{
  "num_hidden_layers": 17,
  "hidden_size": 512,
  "num_attention_heads": 4,
  "num_key_value_heads": 2,
  "head_dim": 128,
  "intermediate_size": 2048,
  "vocab_size": 8192,
  "hidden_act": "tanh_gelu",
  "norm": "layernorm",
  "norm_place": "pre",
  "norm_eps": 1e-05,
  "positions": "learned",
  "qk_norm": false,
  "attn_scale": 0.0884,
  "bias": "all",
  "tie_word_embeddings": true,
  "parallel_block": false,
  "init": "normal",
  "init_std_qkv": 0.0302,
  "init_std_o": 0.00517,
  "init_std_up": 0.0302,
  "init_std_down": 0.00259,
  "optimizer": "adam_variant",
  "learning_rate": 0.000544,
  "lr_mult_qkv": 0.4,
  "beta1": 0.9,
  "lr_head": 0.00383,
  "max_grad_norm": 2.0,
  "warmup_steps": 363,
  "schedule": "wsd",
  "decay_fraction": 0.767,
  "decay_shape": "linear",
  "final_lr_fraction": 0.0,
  "batch_tokens": [32768, 65536, 98304],
  "max_seq_len": 768,
  "doc_mask": true,
  "z_loss": 0.0001,
  "train_tokens": 651600000,
  "max_steps": 11163,
  "dataset": "wikipedia_en"
}
Each number is 200 + 20 x the weight over its row's rms, rounded and kept within 0 to 999. Layers, rows and columns count from 0. The size before them is the row's rms in percent of the matrix's.

# q: layer 6 attention query, 512x512, rms 0.0244, rows 348-382,475-509, columns 384-447
# k: layer 6 attention key, 256x512, rms 0.0235, rows 219-253, columns 384-447
q475,129,208,181,182,164,152,202,235,192,208,208,201,212,197,185,189,226,169,196,192,182,202,173,192,191,187,203,188,220,179,179,209,191,170,175,188,203,168,205,164,159,197,214,204,159,180,180,242,191,197,180,205,235,168,177,174,175,225,169,200,213,191,235,230,222
k219,109,225,159,216,201,178,184,223,227,193,196,179,248,191,223,202,195,199,213,185,210,200,200,195,209,201,191,195,184,191,211,218,199,218,206,171,208,195,177,234,223,197,190,200,195,188,214,196,166,232,246,211,198,167,214,212,219,195,211,186,223,211,206,208,161
q348,094,202,200,204,170,217,216,199,179,181,177,199,207,190,209,156,156,230,189,166,248,189,196,204,210,225,194,235,149,206,186,213,206,172,208,216,197,221,174,189,230,162,246,190,175,155,240,171,195,184,174,196,224,210,267,190,169,195,210,195,185,205,204,217,205
q476,118,206,191,178,180,179,219,225,198,220,204,173,210,204,194,169,209,229,181,174,201,208,211,198,230,168,202,204,180,211,193,187,208,215,204,224,183,185,197,209,204,198,197,186,187,187,211,170,187,191,193,212,195,191,229,193,219,203,214,197,178,194,194,183,221
k220,107,196,218,222,208,171,218,202,219,189,198,184,182,210,178,191,176,198,199,216,217,197,190,228,230,203,188,224,145,207,174,221,190,212,195,204,224,179,204,203,178,185,148,199,201,198,210,159,212,214,216,186,221,232,232,173,203,218,231,220,192,187,187,159,169
q349,089,189,200,198,235,169,192,172,198,156,191,198,219,223,234,231,170,204,202,190,214,210,225,196,188,193,244,165,242,227,172,191,181,218,207,221,210,228,237,188,206,197,184,203,199,238,165,209,189,204,198,204,229,183,187,184,185,225,196,190,193,218,225,180,193
q477,114,211,215,147,191,217,203,198,205,214,222,182,175,229,188,231,202,200,203,187,197,173,237,248,180,205,242,201,202,216,219,163,187,223,187,204,217,216,202,201,186,184,209,190,183,214,216,224,192,213,191,196,207,197,162,180,217,222,178,193,167,215,190,230,179
k221,104,161,192,209,212,193,212,177,221,187,197,197,180,199,212,238,193,228,230,218,197,227,187,188,208,219,226,188,237,230,202,205,207,177,175,205,180,196,189,206,197,197,211,169,189,237,175,220,156,172,175,193,213,226,189,193,189,178,220,243,189,190,211,200,220
q350,088,193,224,182,178,194,206,189,202,176,208,172,179,205,192,210,227,169,174,206,234,205,191,200,181,200,201,215,205,181,210,192,214,232,203,181,215,208,174,209,200,176,178,188,223,200,227,201,194,188,238,171,223,180,191,187,179,216,200,212,213,203,220,206,204
q478,112,212,216,195,209,221,188,188,217,183,192,194,203,183,234,184,182,139,197,213,185,245,198,208,226,184,193,206,206,213,201,169,215,210,206,183,185,207,179,190,193,211,194,189,190,201,208,206,184,219,174,197,210,214,155,227,201,187,180,163,194,171,208,186,180
k222,103,182,186,188,164,204,214,207,195,195,196,177,182,192,222,212,190,212,188,193,219,185,177,184,214,196,226,211,198,219,214,204,234,215,170,228,198,206,217,210,213,160,183,197,189,218,192,198,218,183,211,182,161,186,172,168,214,168,218,210,216,223,178,214,213
q351,094,181,161,231,184,196,189,190,198,185,169,214,243,196,177,198,202,165,210,178,177,221,197,185,215,209,184,195,187,190,252,239,189,195,248,243,194,178,186,195,198,218,180,179,167,186,184,221,216,195,176,205,178,212,181,187,185,196,207,229,210,211,181,205,232
q479,114,162,198,212,208,234,248,206,208,201,196,213,196,201,191,176,175,220,166,183,215,235,192,207,210,205,171,221,210,222,214,217,188,186,206,221,227,224,250,214,198,221,213,211,172,207,194,190,252,224,164,199,221,195,188,204,195,192,244,188,168,218,154,242,175
k223,105,176,191,186,208,189,200,178,179,183,188,193,220,189,196,197,194,197,208,202,162,196,199,220,189,171,192,204,213,208,225,208,203,169,179,177,208,213,183,208,191,246,176,219,194,213,197,182,233,237,214,208,194,192,221,203,189,220,217,215,193,191,160,225,164
q352,096,221,217,205,200,218,202,215,200,221,165,213,214,203,187,196,220,195,195,200,170,215,180,177,198,198,241,182,191,222,174,189,174,212,172,177,189,212,229,246,204,193,180,186,210,253,211,219,240,225,237,200,224,190,187,204,186,211,189,199,231,191,205,190,232
q480,112,160,215,205,212,175,196,195,236,201,218,222,211,158,198,218,233,204,208,199,220,163,204,212,195,219,246,197,226,240,211,183,184,192,183,181,220,197,179,211,199,161,155,214,205,220,188,199,183,217,228,178,190,198,232,204,228,190,212,210,219,193,246,208,230
k224,106,206,220,195,183,220,176,185,190,188,199,162,175,230,221,212,203,211,190,171,201,223,214,167,183,210,232,206,235,198,208,174,208,203,202,188,183,208,212,209,199,149,218,201,218,200,229,202,159,170,181,234,209,196,214,227,167,184,206,210,211,194,187,183,244
q353,092,172,219,192,175,193,188,202,218,195,213,196,200,194,216,222,216,210,201,199,167,169,182,192,192,200,177,231,188,189,206,179,230,239,206,189,210,165,189,210,206,204,203,185,218,243,202,189,180,241,214,245,192,199,178,189,183,201,211,186,199,228,193,196,221
q481,112,195,209,227,166,190,192,204,197,177,213,195,210,177,190,211,203,236,202,152,188,218,225,194,188,193,206,208,148,183,185,206,198,222,215,204,200,172,235,198,207,216,176,207,156,202,182,184,160,202,200,198,212,190,162,203,208,223,174,174,218,199,232,176,232
k225,099,220,235,198,214,208,211,224,193,199,226,193,200,186,194,241,175,208,207,196,247,208,200,235,210,187,175,233,199,201,197,216,175,210,203,212,200,231,184,174,196,198,191,189,184,180,199,180,158,202,190,187,163,170,192,211,201,197,187,214,197,170,175,210,196
q354,094,233,195,195,163,169,196,193,171,192,233,178,180,218,194,185,194,214,218,194,190,185,174,190,235,185,179,173,170,221,231,217,182,199,221,227,216,215,211,233,199,200,194,170,197,193,196,221,182,200,197,222,221,230,199,183,198,201,175,214,173,208,212,212,181
q482,112,194,212,216,212,196,210,201,198,223,189,175,182,200,157,218,173,245,216,181,211,198,201,216,220,161,162,233,166,202,169,200,185,161,180,228,190,179,227,165,196,189,161,205,163,205,202,192,206,207,197,182,164,182,187,208,195,203,225,198,220,209,194,211,198
k226,104,197,216,220,212,199,247,203,188,196,218,177,179,189,169,197,162,210,196,180,209,195,204,176,229,192,216,202,188,189,196,204,206,213,190,216,195,210,187,185,219,200,184,214,205,194,249,169,208,196,166,188,231,235,181,158,205,200,188,211,152,242,196,198,209
q355,090,213,191,212,223,216,196,199,208,200,199,181,174,210,196,186,197,178,227,217,156,200,165,173,211,194,197,214,194,221,206,201,206,212,206,208,193,196,187,202,196,191,201,218,202,201,208,174,192,180,197,209,198,174,168,224,164,210,193,185,230,199,201,156,238
q483,108,172,217,195,194,213,191,182,206,230,257,223,196,201,176,191,235,198,181,177,200,218,183,198,240,217,189,212,189,187,207,197,208,183,226,198,193,204,198,222,217,180,200,175,225,223,231,187,197,197,196,200,192,205,225,231,216,181,208,202,208,185,182,154,228
k227,100,192,209,236,212,195,210,184,158,164,213,184,192,213,199,189,198,212,185,207,205,197,217,186,227,187,215,214,200,201,175,243,200,214,198,242,210,212,208,177,196,241,223,196,194,182,226,194,222,209,196,148,192,230,197,234,219,195,236,207,217,217,180,198,207
q356,089,185,146,187,199,212,215,203,213,237,190,199,182,227,196,195,233,206,191,202,181,205,183,168,221,176,225,214,194,181,178,175,233,195,239,200,204,188,213,195,216,179,204,185,200,214,221,167,184,176,209,198,178,230,179,195,227,212,248,184,205,181,186,166,222
q484,116,174,189,201,254,184,196,180,219,188,211,209,187,206,204,221,209,171,186,199,177,206,205,222,200,211,229,182,226,186,222,193,192,191,188,185,201,221,206,224,199,180,179,199,271,223,187,181,212,216,226,241,222,185,209,211,225,194,206,210,193,202,182,220,229
k228,107,186,225,232,226,202,198,209,185,217,200,201,191,207,163,186,218,191,186,244,209,212,217,203,188,220,193,183,229,208,223,184,193,225,235,188,235,184,195,237,189,226,166,152,228,216,188,222,214,200,205,230,193,237,164,168,238,161,229,208,218,204,209,190,259
q357,092,165,183,239,214,212,186,186,212,200,222,208,173,204,202,190,226,183,173,160,222,200,208,193,234,201,201,233,180,208,214,193,216,205,223,192,184,218,236,195,216,202,191,211,207,219,214,216,172,227,188,216,188,173,184,198,175,222,203,205,194,192,179,210,217
q485,105,175,206,217,194,201,221,190,186,191,217,223,172,185,200,220,195,203,184,172,250,243,193,206,168,229,190,192,217,187,203,184,189,177,164,242,183,250,218,200,187,219,227,176,186,216,188,229,205,188,196,185,179,218,232,236,207,183,181,185,243,182,217,169,222
k229,103,206,228,217,229,175,238,184,180,200,192,183,201,200,185,174,231,204,193,202,197,202,177,208,227,202,238,197,185,157,227,206,206,175,198,237,191,225,220,190,208,238,204,205,190,220,214,187,233,185,208,202,201,209,166,188,215,248,196,213,224,234,187,218,174
q358,090,204,198,190,138,241,170,241,212,187,187,198,201,202,184,184,199,204,201,163,191,196,189,204,213,181,184,185,196,198,226,213,190,210,184,168,198,190,188,248,157,190,212,177,238,213,217,222,154,176,178,241,194,187,189,200,178,215,202,205,198,179,188,218,182
q486,105,212,234,211,186,199,214,202,214,171,196,198,212,159,194,199,198,204,220,189,215,196,221,172,153,186,228,193,201,180,170,203,230,168,224,220,191,193,188,194,233,217,219,227,181,213,190,237,219,183,224,232,236,223,197,186,204,228,204,210,226,173,199,220,221
k230,097,221,205,200,214,184,216,185,218,170,160,171,200,205,180,212,182,163,233,185,193,205,209,196,193,180,219,168,188,190,238,196,173,223,222,249,207,221,197,194,204,204,219,205,203,175,208,192,211,196,189,199,228,202,178,211,174,211,198,214,219,191,184,210,204
q359,097,219,204,217,199,184,202,189,181,153,203,210,203,192,172,186,203,200,212,169,204,228,185,188,219,187,228,184,189,215,225,193,178,204,192,213,160,173,189,222,229,195,214,204,213,204,210,179,174,192,217,194,209,163,208,225,225,176,189,192,202,228,227,207,161
q487,123,197,212,246,242,208,206,193,218,174,189,205,195,193,186,226,209,225,224,181,202,207,213,187,216,197,216,180,224,210,183,214,212,207,177,188,191,171,203,225,191,186,201,192,186,199,221,177,179,172,197,218,193,216,168,197,196,194,206,252,206,203,207,190,197
k231,101,227,218,215,204,191,175,179,199,205,227,213,174,213,189,189,189,230,209,194,214,215,193,197,187,197,204,203,196,194,212,203,180,203,216,200,214,208,177,213,173,210,218,202,194,213,220,181,241,175,214,168,205,182,196,214,190,173,199,195,186,220,190,229,218
q360,090,203,197,210,213,193,195,193,194,197,220,210,200,212,192,198,175,175,212,226,202,221,210,185,215,227,187,189,223,193,167,197,151,208,219,181,182,164,181,199,189,197,200,204,179,183,175,212,194,209,185,178,221,161,225,184,223,208,240,218,188,215,200,203,199
q488,101,185,209,227,192,221,196,224,206,229,210,195,182,220,160,209,215,219,195,191,184,175,205,197,223,188,147,201,155,234,229,211,205,195,233,235,211,167,194,211,224,199,207,196,236,172,193,174,213,211,221,203,184,199,213,176,219,215,202,209,155,235,173,189,219
k232,099,185,198,188,207,218,165,201,191,218,233,222,190,186,195,183,217,200,233,180,171,176,202,191,203,219,244,244,280,184,178,259,178,189,211,180,221,171,184,211,195,204,176,180,230,228,203,203,214,218,203,171,217,205,196,206,217,173,222,227,185,189,184,199,193
q361,089,199,232,169,206,170,204,213,198,186,201,194,209,235,178,209,189,179,212,254,180,235,235,188,249,166,192,201,165,211,192,188,207,200,236,195,226,232,215,216,192,202,203,204,186,221,228,197,203,184,208,196,210,190,176,237,162,194,188,207,197,153,186,213,187
q489,102,216,196,182,206,245,167,222,219,184,163,225,217,208,197,154,222,196,195,208,191,211,228,204,175,217,225,188,211,180,184,190,226,160,176,204,203,199,191,207,189,218,220,197,197,189,209,193,166,219,256,217,173,225,206,226,217,194,250,181,222,162,243,190,172
k233,097,203,196,178,197,237,195,192,163,212,195,175,197,195,213,232,204,184,223,190,189,215,202,184,199,188,175,187,169,192,215,183,190,180,215,172,208,235,202,220,204,162,198,205,192,177,183,174,176,162,166,210,154,205,218,204,188,216,190,175,193,217,246,202,223
q362,095,212,173,195,192,228,189,199,187,234,195,229,217,189,186,181,179,198,214,227,214,219,175,176,171,210,203,168,204,201,211,140,206,185,184,175,164,216,213,211,211,210,200,196,204,230,200,187,210,177,198,210,212,191,205,184,210,178,193,195,228,203,184,228,202
q490,109,191,231,205,252,211,213,180,164,204,157,175,204,191,200,219,195,193,234,216,178,195,183,200,180,210,232,191,211,205,227,223,202,187,178,218,200,198,181,235,226,235,198,208,240,231,191,210,204,208,248,204,185,210,208,231,198,208,207,210,205,158,202,177,184
k234,100,210,164,186,190,203,191,203,200,203,207,190,227,171,213,195,222,175,207,215,193,170,188,198,196,166,241,223,233,186,186,172,220,172,200,183,159,201,181,223,187,188,224,178,199,223,211,231,205,185,224,195,189,190,180,199,199,212,171,205,242,202,184,237,204
q363,090,176,228,220,184,223,174,217,200,223,233,189,200,225,174,178,212,212,221,211,154,208,199,168,226,183,144,220,195,231,214,211,223,162,210,195,190,194,171,197,222,182,196,184,223,217,204,232,185,199,210,224,221,177,205,192,195,212,203,173,194,245,207,185,198
q491,113,183,227,192,220,153,172,207,177,202,196,188,191,198,168,195,185,227,223,243,228,211,202,184,196,174,189,186,206,193,158,184,204,191,169,215,214,210,215,200,174,223,190,194,198,181,202,202,200,187,221,223,173,188,180,189,214,194,208,174,241,196,222,147,226
k235,103,205,205,209,179,198,195,225,155,196,209,151,175,212,186,214,214,160,148,191,187,182,187,195,180,189,209,180,215,162,213,198,222,188,167,213,193,200,173,191,237,200,242,195,199,250,203,218,233,236,167,201,200,189,200,186,178,204,182,189,197,213,227,201,197
q364,090,201,183,200,246,170,189,165,215,179,193,183,224,180,204,195,232,237,206,207,210,213,220,217,179,174,220,184,215,180,185,158,211,173,206,192,186,185,184,172,190,193,213,205,208,202,197,236,197,219,192,192,190,225,219,250,227,197,189,237,207,188,217,199,219
q492,107,157,197,116,194,215,204,194,219,190,214,181,202,222,190,228,225,232,196,143,172,189,232,215,202,172,202,171,184,209,169,207,206,239,211,191,204,185,186,190,196,189,207,208,199,200,211,222,204,209,206,235,186,196,184,191,208,217,206,215,203,171,222,222,228
k236,099,196,185,180,238,223,201,180,202,208,219,219,192,190,219,232,227,189,250,200,225,195,222,178,204,202,221,203,214,202,198,169,155,202,213,190,191,168,180,200,174,155,189,142,210,206,187,193,171,207,206,188,198,188,216,206,222,192,223,194,152,154,200,205,178
q365,089,204,213,205,174,209,143,229,176,192,229,166,167,202,201,177,175,203,185,233,221,241,251,196,204,204,202,184,201,218,142,206,218,185,207,185,213,206,173,160,185,196,213,223,187,180,209,195,199,200,183,198,205,191,183,224,191,200,194,204,194,197,219,169,187
q493,110,224,189,169,215,205,191,251,242,249,213,194,216,214,197,212,253,218,202,218,184,195,218,209,192,223,191,199,187,208,177,215,246,187,217,201,187,185,182,214,226,221,210,218,205,197,183,218,203,228,206,186,190,201,179,198,199,198,239,209,183,190,188,191,215
k237,105,230,243,207,180,216,182,201,208,171,208,163,168,209,205,226,217,203,205,202,209,214,188,187,207,206,198,214,199,222,212,216,229,223,213,180,235,193,199,207,197,151,177,202,176,165,198,205,156,174,212,215,191,212,265,210,182,156,211,190,220,181,188,173,208
q366,092,198,184,198,214,192,252,185,184,201,219,206,245,183,224,217,152,221,199,176,233,220,212,195,176,189,246,209,249,192,243,195,170,192,217,191,176,228,215,207,153,202,205,228,216,205,156,214,218,136,180,202,194,195,208,190,199,163,169,192,210,201,178,185,164
q494,101,168,178,208,189,197,182,187,206,233,208,179,181,217,200,194,192,212,177,236,181,188,170,216,220,193,193,195,217,158,223,189,187,231,212,205,222,188,214,225,216,181,179,183,175,222,193,172,191,231,205,191,200,199,195,201,198,184,224,190,224,190,190,155,194
k238,097,234,187,197,204,205,212,172,197,207,206,233,200,169,220,208,236,198,174,191,206,209,170,216,174,183,238,215,204,184,166,202,182,174,185,199,211,168,187,193,215,260,202,203,188,201,198,209,237,181,183,198,189,229,190,226,176,179,197,237,189,183,160,199,193
q367,090,195,195,232,239,179,203,219,224,206,203,229,228,173,167,187,191,249,190,189,201,173,211,207,192,204,201,220,204,232,201,208,207,186,214,199,199,213,195,216,193,224,166,233,210,207,212,185,174,191,181,237,243,196,207,190,185,210,193,198,181,175,210,183,184
q495,108,182,209,197,202,178,193,210,184,181,154,180,190,207,202,165,245,226,220,173,234,210,154,223,207,214,207,195,245,186,185,211,203,202,200,201,176,223,179,189,195,209,178,210,209,205,224,176,187,170,184,214,230,204,200,212,198,193,226,197,209,184,229,159,159
k239,093,249,220,219,192,184,211,182,188,208,188,208,190,178,161,230,164,212,184,223,177,161,203,204,210,211,192,183,183,205,226,217,213,178,173,237,217,207,220,210,203,204,220,200,192,191,225,226,166,206,157,217,192,193,189,212,139,210,211,187,180,164,209,214,224
q368,095,203,196,183,206,167,230,219,189,220,186,198,193,188,195,191,210,203,165,202,175,173,152,233,200,211,182,178,223,168,195,221,204,210,188,168,211,172,171,245,195,194,204,153,224,237,165,163,222,208,215,190,237,214,216,192,173,171,203,184,200,180,167,181,196
q496,108,194,177,158,235,205,226,224,183,174,212,178,192,181,168,177,178,168,200,207,203,214,204,204,199,188,207,165,216,199,197,196,190,212,177,159,202,210,194,204,199,204,203,207,168,190,196,221,195,204,208,204,190,233,186,178,159,201,173,210,227,164,227,203,180
k240,102,190,177,193,239,213,171,178,205,195,195,201,241,184,185,239,198,205,224,215,173,183,229,197,228,210,191,184,201,202,178,168,188,186,169,147,205,215,195,160,195,185,209,215,215,203,177,218,222,217,206,179,225,188,210,205,203,254,206,174,196,188,208,207,187
q369,095,200,181,192,188,192,226,198,178,203,184,191,207,191,192,210,181,186,167,208,192,181,200,218,237,190,184,218,229,189,205,178,215,245,171,208,173,220,230,193,191,224,215,176,216,183,214,160,175,171,175,194,192,227,209,208,232,173,196,212,231,217,199,153,219
q497,111,198,254,182,187,184,160,222,224,178,199,197,163,212,230,219,231,236,211,215,158,196,162,182,241,229,179,196,195,201,192,215,211,225,196,189,218,160,219,192,196,192,182,185,189,203,204,158,207,177,222,199,209,187,201,135,208,197,244,210,192,233,175,195,195
k241,103,217,185,223,182,197,218,203,203,175,204,195,192,202,209,161,193,194,193,243,179,197,171,224,206,216,173,219,224,213,218,174,211,157,197,212,213,208,222,203,193,216,180,164,192,192,190,211,224,200,222,206,199,225,194,194,195,193,205,222,203,227,172,191,184
q370,088,210,191,193,206,237,167,170,197,206,211,207,241,224,179,220,199,235,232,198,188,197,233,215,183,161,199,183,212,196,154,200,211,192,237,191,177,171,222,210,190,190,207,203,175,199,201,228,192,212,206,242,193,222,185,217,161,221,195,186,208,168,193,243,190
q498,113,187,203,178,200,241,221,204,216,180,200,200,185,220,216,198,228,212,203,227,187,185,225,220,219,179,205,169,174,201,211,227,202,184,179,166,187,168,201,220,190,204,174,199,258,221,181,222,170,230,223,240,223,172,195,177,248,203,250,208,173,185,192,213,213
k242,104,214,207,214,202,202,184,183,217,171,205,177,209,222,198,224,229,209,207,211,197,199,210,190,211,198,212,195,223,211,191,215,210,207,214,168,199,176,219,197,186,178,215,197,194,182,204,202,184,175,225,182,222,191,196,205,210,160,215,198,187,171,188,219,184
q371,083,196,183,184,187,191,207,214,235,201,198,185,167,231,209,209,191,234,212,183,237,186,202,207,180,212,218,216,228,223,195,241,200,178,206,236,160,216,245,188,200,237,209,219,194,228,195,238,183,189,220,207,193,176,205,186,188,188,183,228,174,224,159,223,211
q499,112,180,217,192,182,202,209,211,188,220,217,192,191,216,219,185,235,218,215,185,219,193,263,195,163,184,204,217,225,239,218,188,223,211,184,216,227,220,211,205,197,194,172,173,190,218,192,218,209,213,211,206,161,215,206,217,218,200,207,230,218,199,181,218,209
k243,100,207,188,170,203,230,178,185,199,223,227,171,250,185,206,235,190,220,223,211,257,185,204,222,155,229,194,171,160,206,220,200,204,209,225,162,178,201,185,203,136,208,207,184,219,200,202,227,167,192,195,201,222,227,195,199,202,170,231,179,219,194,234,226,211
q372,086,207,188,197,213,247,223,204,204,198,188,221,191,194,229,223,195,220,187,195,205,205,188,170,204,176,177,219,238,186,228,211,176,203,189,224,212,207,169,183,209,214,157,207,191,211,210,192,203,173,199,227,218,210,185,190,160,208,222,159,215,226,203,207,196
q500,106,185,166,226,213,203,209,174,197,191,188,214,199,189,205,211,191,164,206,204,217,195,194,217,206,193,209,181,200,198,179,198,177,172,174,239,179,199,190,185,207,168,229,175,244,200,207,237,204,237,239,231,210,195,177,182,239,172,168,176,210,223,227,201,206
k244,102,212,216,164,202,183,186,163,226,205,188,184,176,203,175,170,235,207,148,195,180,213,207,237,199,202,225,187,204,197,166,208,221,167,203,188,180,184,230,234,197,202,197,192,211,207,194,178,241,222,188,190,193,222,191,198,233,185,203,201,166,207,161,189,218
q373,091,197,193,143,192,235,209,208,182,206,182,173,213,182,215,178,240,178,202,203,172,185,212,219,270,215,187,169,184,200,200,178,181,162,230,182,228,198,187,190,216,200,181,182,193,185,203,212,195,226,255,220,194,207,191,210,193,197,212,180,215,199,189,194,194
q501,109,199,219,203,216,218,227,201,234,192,202,222,184,211,210,200,202,207,158,187,208,171,221,175,208,148,180,234,187,225,219,208,214,201,225,206,218,146,206,159,197,188,212,188,228,163,195,222,193,206,184,219,207,204,214,190,169,195,182,223,207,217,232,202,164
k245,105,236,209,187,211,188,145,166,182,199,209,167,157,230,210,170,251,213,239,205,206,197,224,187,238,226,167,211,186,181,203,192,204,169,188,202,185,203,187,160,193,161,219,215,213,177,212,140,192,201,227,184,191,202,198,217,204,201,215,172,183,181,211,192,169
q374,093,196,181,194,206,198,215,228,212,202,225,162,187,207,210,171,207,224,164,190,199,189,223,201,200,192,202,202,208,208,206,191,191,231,190,185,198,192,200,196,226,217,207,234,250,220,204,245,193,249,205,206,217,174,210,192,201,202,210,195,198,216,202,212,178
q502,104,192,175,213,235,204,207,180,173,240,225,203,234,173,196,185,180,249,204,218,230,223,229,225,232,212,215,166,231,222,180,174,218,172,242,193,209,197,175,189,196,214,207,259,218,179,202,232,200,181,192,205,204,212,225,200,187,150,185,169,198,193,184,212,187
k246,099,172,202,208,225,224,196,192,192,216,174,228,206,194,197,265,212,188,230,227,219,158,220,217,190,211,219,208,153,205,204,209,214,212,181,195,186,226,175,195,211,161,186,173,199,204,213,200,164,185,190,228,214,224,227,206,202,192,207,205,172,201,190,214,184
q375,091,211,187,218,171,214,201,202,229,166,229,214,198,232,172,156,227,202,193,202,210,225,226,188,255,159,177,194,193,251,204,207,196,193,224,205,220,200,221,223,233,180,159,214,242,223,221,225,211,208,209,250,177,211,181,230,185,215,191,260,226,181,181,191,226
q503,107,180,156,192,190,224,188,230,193,207,164,214,190,196,213,195,229,210,213,183,223,235,186,182,232,232,219,225,247,165,177,217,188,184,180,223,208,231,203,177,195,232,212,220,205,212,163,167,207,208,201,210,218,228,186,260,229,199,174,196,206,221,183,196,198
k247,093,168,191,237,221,198,208,180,211,227,184,193,191,217,212,168,182,198,206,233,189,216,199,236,185,186,183,175,180,215,208,188,207,190,194,196,184,204,215,212,208,221,207,221,209,190,225,212,223,216,201,213,193,210,245,224,153,197,204,223,225,209,189,209,209
q376,092,200,218,190,167,219,214,240,219,174,185,187,176,215,190,197,225,185,206,219,144,178,204,199,248,196,207,186,229,197,163,190,233,214,190,207,200,188,183,208,204,208,193,187,227,235,197,207,170,206,187,155,171,213,195,202,189,196,222,164,236,218,169,180,200
q504,099,205,199,224,212,204,202,217,205,234,196,199,240,180,174,190,208,201,197,223,206,239,185,187,230,220,196,176,219,193,167,214,224,177,188,218,189,219,220,209,209,213,152,207,165,203,210,193,214,240,192,188,192,200,223,212,193,182,214,197,222,209,233,173,191
k248,094,215,197,222,171,199,216,185,197,192,186,183,169,227,200,198,190,197,212,212,204,193,193,197,175,201,208,185,133,202,164,212,234,220,207,205,202,216,214,195,194,191,155,206,213,201,214,274,192,239,175,142,191,220,186,203,189,190,179,198,227,194,210,215,159
q377,095,206,181,200,177,196,180,208,188,224,188,224,203,238,216,227,182,198,189,212,182,185,226,184,223,179,194,197,151,269,205,198,169,191,237,194,206,201,179,177,210,237,209,211,151,162,176,204,212,208,178,218,169,212,209,177,253,222,227,181,223,184,193,226,210
q505,114,199,202,208,188,168,171,220,197,216,150,211,230,215,184,186,181,209,178,170,196,203,182,200,192,231,177,197,175,188,218,237,202,179,219,189,199,199,191,227,222,184,212,234,223,189,212,198,201,248,184,223,208,174,201,172,203,199,215,173,223,211,204,153,194
k249,104,204,207,183,185,206,181,205,180,204,221,181,214,213,166,217,214,223,191,163,166,213,237,198,207,225,218,187,177,220,180,215,224,196,217,213,220,165,164,216,230,193,200,215,191,194,216,207,127,185,211,207,208,214,227,195,204,228,219,200,237,196,209,177,211
q378,089,233,207,179,193,221,186,181,187,173,185,210,199,203,192,196,201,130,192,205,181,197,166,172,214,224,198,211,177,226,210,202,242,183,206,202,204,188,227,195,209,198,230,210,159,210,203,189,202,221,202,190,194,187,201,184,162,206,206,190,195,192,203,207,161
q506,109,161,225,217,197,205,209,176,177,180,190,199,192,235,192,217,182,193,197,195,195,220,181,211,207,230,185,197,220,212,177,211,207,223,194,203,177,224,190,199,162,209,220,171,194,213,223,193,200,180,210,218,208,209,170,175,190,201,197,193,170,204,180,262,203
k250,104,221,181,215,197,165,205,221,210,199,175,212,204,178,198,184,189,167,201,226,156,193,231,215,188,146,185,187,198,177,219,180,206,146,189,194,190,202,221,190,185,233,178,200,186,219,203,210,210,242,227,206,203,177,184,189,216,221,210,202,183,154,197,210,182
q379,085,227,211,175,191,224,210,187,206,188,231,192,183,172,207,193,207,172,176,214,208,184,149,217,179,191,202,189,188,199,175,216,250,172,201,176,179,193,181,215,223,196,207,172,192,189,197,175,207,240,201,187,221,220,200,192,191,186,216,184,196,195,209,199,178
q507,096,219,221,202,210,166,188,226,229,177,197,172,224,213,166,181,198,225,215,213,205,225,201,197,228,200,184,179,189,204,209,183,214,194,191,193,214,166,177,173,191,199,163,214,168,198,198,187,197,183,219,167,204,207,205,189,188,191,240,212,212,213,169,211,174
k251,092,222,187,208,173,214,159,195,197,178,195,227,181,212,198,257,196,198,252,218,190,208,219,193,234,225,183,194,182,209,213,203,214,184,206,186,195,200,199,156,201,209,204,185,200,222,214,233,178,251,209,202,226,220,196,199,223,201,217,206,205,203,202,176,172
q380,092,192,209,187,208,200,190,197,186,213,205,226,209,195,175,197,197,213,195,199,195,194,196,182,188,215,227,169,232,189,159,169,203,182,183,216,207,214,176,206,179,181,191,213,212,206,210,217,207,182,172,178,217,174,200,224,166,178,160,218,240,189,196,230,242
q508,109,196,175,190,201,211,174,229,207,230,218,191,186,165,189,205,228,181,164,186,197,211,196,203,180,212,230,226,193,179,210,189,182,161,148,183,220,214,197,227,181,206,204,203,233,219,196,193,208,228,187,166,190,196,193,189,199,202,253,245,218,205,186,189,202
k252,106,189,204,185,200,245,201,195,192,217,206,207,208,218,163,209,197,209,186,200,228,183,223,169,187,184,205,179,207,232,202,198,214,215,211,202,166,184,162,214,190,183,201,194,210,210,191,212,189,187,165,189,197,197,197,260,204,158,193,210,211,237,218,202,190
q381,093,207,184,170,175,182,161,206,232,149,207,202,157,227,275,188,228,207,202,217,177,213,229,152,175,201,207,202,217,196,200,189,218,183,219,210,197,213,171,159,214,183,231,181,188,219,226,200,165,186,203,183,177,196,195,171,178,190,178,180,214,180,212,173,199
q509,112,214,201,190,210,191,213,187,232,198,217,205,217,201,194,220,185,198,195,192,199,193,221,154,163,215,175,226,158,224,221,175,190,217,224,199,222,197,201,161,195,174,193,210,207,196,193,201,177,205,173,202,184,186,191,164,185,214,200,196,195,202,218,181,209
k253,102,215,197,219,181,193,217,208,177,212,229,179,180,216,211,164,199,196,162,169,184,193,161,197,208,226,197,203,184,165,225,190,202,229,197,212,207,214,204,193,191,158,239,175,171,220,188,180,175,189,234,157,165,167,224,178,193,187,184,189,206,219,214,167,211
q382,094,187,225,221,198,187,189,200,188,185,200,183,186,211,205,231,204,226,180,143,189,187,219,200,241,223,185,216,206,205,199,220,189,224,210,226,217,190,185,207,191,177,216,198,196,188,196,188,165,179,202,242,221,221,218,194,178,193,208,207,200,242,188,211,211